config.yaml
n_layer: 11
d_model: 128
n_head: 2
n_kv_head: 1
head_dim: 64
d_mlp: 320
vocab_size: 4096
activation: "swiglu"
norm: "rmsnorm"
norm_place: "pre"
norm_eps: 1e-05
positions: "rope"
rope_base: 4950.0
rope_fraction: 1.0
qk_norm: false
attn_scale: 0.125
bias: "qkv"
tie_embeddings: true
parallel_block: false
init: "normal"
init_std_qkv: 0.0504
init_std_o: 0.0107
init_std_up: 0.0504
init_std_down: 0.00679
init_out_by_depth: true
optimizer: "adamw"
lr: 0.00284
beta1: 0.9
beta2: 0.95
weight_decay: 0.073
lr_head: 0.0129
warmup_steps: 463
schedule: "wsd"
decay_fraction: 0.411
decay_shape: "linear"
final_lr_fraction: 0.1
batch_tokens: 32768
seq_len: 1024
doc_mask: true
train_tokens: 190900000
steps: 5826
dataset: "wikipedia_en"
Each number is 200 + 40 x the weight over the matrix's rms, rounded and kept within 0 to 999. Layers, rows and columns count from 0.

# up: layer 5 MLP up, 320x128, rms 0.14, rows 288-296, columns 0-127
# down: layer 5 MLP down (transposed), 320x128, rms 0.133, rows 288-295, columns 0-127
# gate: layer 5 MLP gate, 320x128, rms 0.138, rows 289-296, columns 0-127
up288,190,151,168,135,197,186,220,213,173,228,136,189,190,206,325,209,202,168,196,146,255,231,176,237,170,181,277,190,185,206,190,180,247,252,188,181,207,197,155,189,196,280,208,192,216,137,238,172,248,265,224,203,213,264,115,169,162,206,177,209,242,172,148,179,265,245,188,230,189,270,146,174,233,198,191,203,144,203,178,174,218,110,224,233,129,238,209,133,216,150,195,236,103,178,215,210,235,168,173,215,214,204,146,239,230,158,164,158,225,155,141,195,210,168,185,198,222,207,222,259,235,170,219,266,194,210,140,204
down288,196,213,223,179,234,124,187,217,186,185,213,173,240,145,248,191,204,266,183,184,225,215,206,151,218,242,159,196,145,219,251,133,216,228,189,200,227,176,151,170,150,207,195,228,194,266,235,275,186,265,201,241,256,200,215,175,177,283,147,282,157,180,210,154,158,197,147,182,209,172,135,209,186,155,189,253,190,188,232,239,96,183,169,173,236,173,191,192,245,209,183,157,198,147,263,175,212,223,210,190,273,189,173,224,262,183,207,174,131,261,179,167,186,213,209,104,251,241,225,199,240,183,242,240,185,210,246,254
gate289,217,225,138,139,168,236,228,270,119,164,207,182,198,267,220,185,244,181,196,224,201,98,277,116,228,138,228,302,155,254,135,257,144,277,201,298,190,161,276,253,126,126,190,205,217,209,242,117,248,100,129,217,242,247,203,211,204,211,204,211,170,108,196,133,175,182,261,147,185,94,222,169,184,209,195,249,191,223,112,160,126,241,179,89,115,262,141,156,137,213,195,138,263,152,151,150,140,229,255,175,191,109,199,70,171,151,233,169,238,172,238,177,212,195,231,132,313,209,244,204,167,275,253,231,243,283,157,140
up289,242,225,203,247,245,172,80,144,183,131,191,216,184,194,142,220,147,175,202,242,233,89,228,219,240,159,177,290,209,192,230,187,213,170,184,217,193,194,285,170,114,216,149,244,201,247,217,187,166,180,239,186,94,214,150,178,147,115,201,262,201,205,211,233,169,154,201,136,161,210,210,136,198,190,105,189,180,217,124,122,218,187,335,154,234,200,158,179,250,206,142,166,174,160,266,183,185,174,139,178,307,229,160,218,193,144,128,248,179,227,180,82,206,265,242,187,239,203,133,142,89,248,300,266,246,226,187,180
down289,237,171,303,203,153,141,122,175,278,222,195,241,202,242,199,191,187,161,212,189,263,165,161,199,225,177,228,200,197,184,290,181,227,200,210,205,247,239,205,135,202,290,156,227,226,243,221,181,289,244,190,242,218,227,174,244,201,205,97,138,203,154,268,219,157,302,216,97,83,188,171,272,181,200,194,200,204,233,138,144,240,202,223,210,220,204,216,290,209,125,185,227,239,230,260,206,188,250,119,177,200,167,219,258,303,137,131,218,290,203,183,203,244,290,181,214,132,167,156,211,81,230,256,140,218,200,168,159
gate290,250,140,135,229,190,160,233,257,178,156,218,137,259,262,245,139,175,244,205,163,252,267,114,209,191,231,192,263,265,277,131,155,129,254,203,205,159,275,273,244,268,202,186,254,174,252,275,249,107,158,246,232,248,172,139,244,141,226,181,182,101,193,143,152,190,236,250,261,197,194,237,224,187,237,185,208,284,214,148,202,128,256,123,139,272,208,129,110,99,201,197,208,152,191,228,110,232,229,118,185,142,157,212,209,102,196,272,150,155,160,195,180,131,200,256,226,221,179,260,200,131,284,223,226,196,218,206,89
up290,225,223,214,147,188,206,272,209,131,157,221,138,234,172,284,142,280,138,204,172,248,330,205,150,137,174,167,225,162,248,185,177,171,256,198,204,146,251,210,239,249,165,204,159,164,230,198,190,232,241,150,246,212,231,199,185,194,162,186,237,167,211,104,178,118,137,240,237,167,175,199,228,214,272,259,113,192,209,128,327,180,199,254,170,196,193,176,236,176,242,202,153,172,137,136,126,189,226,167,253,165,252,155,267,193,150,169,286,179,189,204,209,149,233,244,181,193,221,274,239,188,204,251,253,181,156,216,158
down290,153,239,145,128,257,196,268,219,149,114,237,204,241,179,234,156,167,192,211,214,237,208,197,165,133,210,207,228,202,262,169,190,181,265,157,193,186,198,168,266,184,232,204,108,155,195,275,229,183,207,240,203,220,190,161,196,258,199,178,38,198,182,217,199,226,224,234,132,164,170,93,230,171,138,220,227,198,188,220,214,210,229,199,251,202,214,197,156,152,130,182,179,185,192,176,118,172,159,180,246,197,208,259,250,196,218,235,189,152,195,166,194,132,215,203,255,171,233,146,209,148,165,178,184,184,249,240,263
gate291,146,196,222,192,219,201,260,252,174,207,195,237,177,210,98,249,181,250,213,150,215,210,137,167,154,177,212,274,159,207,152,246,182,182,215,216,133,247,155,159,349,200,155,212,182,204,195,262,136,78,198,242,217,307,137,193,151,360,173,276,247,232,217,191,117,175,159,189,232,255,179,142,171,148,140,112,146,306,233,100,221,150,113,54,216,164,187,227,231,173,178,185,220,194,269,209,197,116,240,170,259,214,215,164,177,190,175,198,241,219,141,94,206,220,147,198,217,185,192,168,166,261,219,201,234,247,166,168
up291,207,141,268,207,258,199,216,246,210,189,201,251,236,172,264,203,233,259,190,93,156,184,259,221,262,179,173,206,151,136,223,204,157,213,192,204,135,213,201,211,152,194,197,301,212,214,202,232,174,275,257,231,200,169,103,216,204,145,112,204,134,231,180,245,252,229,137,164,210,144,99,274,236,178,277,140,165,143,156,180,223,265,197,249,212,238,186,148,198,239,225,182,158,240,161,109,181,262,171,173,166,165,202,261,162,141,210,203,159,153,248,178,169,242,185,230,152,186,187,216,209,274,182,171,142,194,300,140
down291,183,193,174,163,196,227,173,193,241,193,271,211,118,223,232,219,215,218,184,232,187,101,212,207,210,243,180,144,252,234,220,195,131,216,205,230,245,242,144,190,111,226,246,265,224,262,186,160,203,201,242,136,241,149,150,133,304,229,164,307,191,199,211,230,217,198,184,235,153,151,206,133,178,199,219,142,308,233,224,172,145,125,171,120,288,157,92,157,207,218,212,242,201,203,168,235,185,226,132,168,217,188,171,197,257,269,140,242,143,171,193,189,184,193,200,212,229,121,308,188,268,120,180,155,247,148,150,191
gate292,312,236,194,241,259,324,183,190,239,171,209,170,257,313,210,191,216,290,203,227,164,193,197,219,133,226,154,148,172,216,175,219,163,184,191,187,223,185,196,156,266,231,260,181,243,178,340,193,226,162,218,185,220,131,196,241,203,207,210,206,198,148,198,174,178,185,266,218,197,175,289,179,209,235,155,147,176,277,180,198,229,212,163,88,185,232,189,197,276,176,251,200,187,200,251,205,182,147,158,257,219,137,169,202,137,153,193,189,130,189,289,203,158,192,185,189,187,139,177,233,230,140,222,178,201,261,140,243
up292,152,205,190,129,168,113,235,199,264,226,226,214,193,206,201,180,159,183,234,259,178,289,229,216,282,179,148,212,175,214,169,209,202,218,193,200,148,154,237,241,226,183,236,250,171,175,113,250,124,166,133,279,170,149,195,237,234,231,156,187,208,161,230,231,171,186,259,151,186,270,189,144,311,270,188,274,167,163,201,228,163,152,208,214,93,206,150,199,185,208,184,247,150,150,186,185,195,285,162,217,217,236,193,182,246,229,165,174,215,181,192,175,230,229,156,183,272,213,193,158,160,260,186,203,200,232,204,214
down292,239,269,228,283,211,283,169,250,223,257,219,208,170,209,203,184,206,180,191,189,143,206,209,156,177,204,168,112,233,237,173,248,174,217,195,215,205,204,208,151,277,235,213,124,235,161,182,245,232,134,249,231,239,156,196,218,223,180,241,298,252,164,213,247,222,214,178,137,126,207,228,153,124,234,249,155,221,342,154,137,272,211,156,189,159,218,259,226,233,205,237,185,147,151,235,174,171,205,205,178,196,220,238,234,191,204,164,210,203,209,278,216,194,216,201,204,170,150,130,149,282,167,207,136,241,176,137,249
gate293,209,141,229,224,262,197,232,279,248,170,225,112,228,230,283,219,212,247,220,156,145,179,222,87,175,227,99,281,149,249,279,290,232,289,287,186,309,221,236,175,156,150,149,233,172,278,144,158,170,124,164,190,191,345,130,289,194,218,160,182,202,202,184,85,216,91,149,263,196,180,152,156,154,195,188,200,197,134,122,148,167,144,165,208,185,232,198,230,174,171,192,155,305,223,133,153,156,247,127,235,265,225,248,181,203,222,94,166,180,234,182,83,104,255,185,97,254,101,129,131,169,190,347,195,147,160,177,177
up293,175,271,265,143,152,235,148,188,123,275,170,283,117,120,155,192,270,165,145,253,283,213,91,302,277,216,293,161,300,158,171,120,171,149,75,237,168,291,231,231,293,191,269,109,254,112,194,267,212,266,206,317,229,119,250,190,190,159,277,240,230,204,166,278,234,259,242,65,138,291,297,242,302,235,228,189,208,270,179,296,254,251,198,145,262,175,252,135,204,301,223,235,141,124,191,220,262,155,260,178,178,149,122,245,151,180,286,257,213,172,166,278,270,130,248,248,110,242,310,266,249,207,131,209,250,221,202,240
down293,206,186,230,179,202,185,189,199,211,231,234,210,188,207,197,188,236,227,208,178,227,193,233,219,227,232,192,184,184,222,231,138,106,228,87,193,202,199,218,201,262,205,294,142,232,137,193,199,194,218,195,316,230,182,221,248,222,193,256,369,194,212,225,172,205,213,206,154,152,217,248,183,271,226,218,182,231,298,214,201,213,188,197,140,226,231,220,171,180,188,225,205,192,195,160,221,217,250,223,199,184,176,158,207,168,135,214,176,247,191,253,217,185,196,186,250,165,217,338,242,201,233,164,227,208,203,177,182
gate294,192,212,170,180,123,207,336,201,202,192,286,221,176,188,224,153,206,224,175,253,293,251,189,189,242,224,237,188,192,244,190,244,139,217,241,95,190,202,212,138,233,154,226,211,185,171,224,201,212,147,179,210,109,230,214,202,216,242,166,168,237,146,196,169,225,161,265,265,288,195,246,123,236,192,198,295,221,156,175,254,190,151,169,256,163,265,197,136,143,309,257,237,174,226,293,137,186,197,294,140,244,119,206,204,162,173,199,113,216,169,171,179,222,151,88,198,340,244,258,156,216,233,174,224,168,186,229,150
up294,224,267,167,236,195,145,233,181,162,246,209,256,187,160,144,151,172,215,167,239,182,170,152,235,227,145,155,207,245,148,152,117,184,307,210,230,237,194,245,242,139,173,222,197,181,149,180,145,183,234,163,191,267,194,130,241,227,220,220,246,133,268,177,272,182,150,199,220,198,287,137,263,258,176,177,142,168,159,140,127,166,162,201,148,234,166,138,254,127,223,172,247,172,242,152,220,174,185,164,229,209,219,225,192,244,185,191,195,297,224,200,287,215,162,224,178,191,216,202,127,247,218,242,251,208,243,198,192
down294,221,245,184,247,189,145,265,294,255,179,177,192,205,216,247,219,284,247,155,154,186,256,210,221,170,182,247,187,262,135,216,112,101,186,204,212,142,226,132,231,150,133,254,187,160,195,271,183,216,197,168,262,232,229,200,131,172,169,183,177,207,154,193,174,192,207,167,201,223,142,143,145,177,211,267,182,172,222,154,214,243,224,174,175,194,210,100,200,134,174,110,237,196,235,224,208,175,181,231,194,302,200,112,209,199,211,290,274,174,215,177,208,201,215,238,212,192,210,94,195,159,174,139,229,187,238,196,232
gate295,237,186,152,193,162,196,224,157,159,249,207,208,152,213,206,193,139,234,222,136,149,155,164,234,214,216,161,195,168,137,167,265,194,274,192,253,262,162,181,220,307,230,216,198,265,178,173,241,176,218,216,227,235,291,185,212,184,150,199,218,265,185,232,224,167,184,220,274,275,232,203,224,215,156,67,177,231,185,166,168,177,172,220,123,182,206,179,162,190,287,194,203,188,218,192,175,203,170,260,114,150,181,189,239,159,178,159,219,177,161,159,245,266,177,167,200,167,180,204,199,226,183,288,215,213,181,181,222
up295,173,182,177,182,168,235,267,173,139,191,266,215,221,256,173,189,88,196,213,234,214,151,236,213,229,190,169,173,189,189,140,223,192,225,193,169,157,257,178,190,197,273,204,142,160,129,159,171,274,247,221,209,190,262,211,232,151,242,213,208,208,214,201,201,228,218,256,249,245,191,198,218,141,243,188,248,164,166,242,110,184,196,135,138,214,226,228,169,244,155,212,166,201,210,241,183,281,124,249,169,150,270,209,206,246,151,181,222,173,148,184,239,198,236,157,186,214,185,201,259,235,218,269,155,147,148,131,281
down295,287,197,273,124,188,215,206,168,235,165,186,186,202,193,205,225,191,219,192,166,177,281,165,175,134,143,222,194,292,243,106,164,204,143,280,241,221,135,184,197,192,184,199,221,219,175,230,266,158,214,131,115,217,248,258,223,111,205,156,250,182,237,176,189,176,138,194,150,248,212,204,192,161,192,151,240,146,213,277,135,195,205,169,128,150,176,224,248,195,228,181,227,199,163,234,214,166,176,168,210,194,212,191,209,156,277,191,166,252,176,204,220,100,231,278,223,251,242,167,202,149,173,190,202,190,179,207,201
gate296,195,192,226,150,194,151,226,210,218,212,166,163,196,185,197,187,183,207,220,201,223,205,132,191,204,142,235,153,252,121,173,248,258,183,165,178,150,208,164,194,221,202,174,201,254,167,205,190,198,250,256,167,219,186,236,203,240,171,159,125,213,202,208,254,145,190,219,159,201,217,135,127,224,219,185,213,229,197,218,211,183,191,206,215,219,244,205,159,227,204,239,185,151,175,189,236,202,204,231,131,198,248,219,193,178,219,242,199,181,251,176,181,226,231,182,199,213,184,192,165,175,209,169,234,223,128,198,216
up296,200,238,177,258,244,195,138,217,126,187,175,264,189,189,170,187,186,247,173,223,234,166,152,221,234,243,180,211,208,266,254,175,230,168,171,191,197,231,178,201,173,196,253,282,140,185,269,179,274,181,190,292,205,230,200,131,133,182,176,183,220,198,238,205,174,179,129,199,212,223,270,233,160,136,246,117,144,190,195,182,229,251,217,171,255,202,183,218,226,184,228,215,228,254,204,193,206,189,129,245,186,160,161,236,179,194,165,211,170,213,185,152,199,156,197,169,176,204,210,235,205,156,145,156,188,205,201,182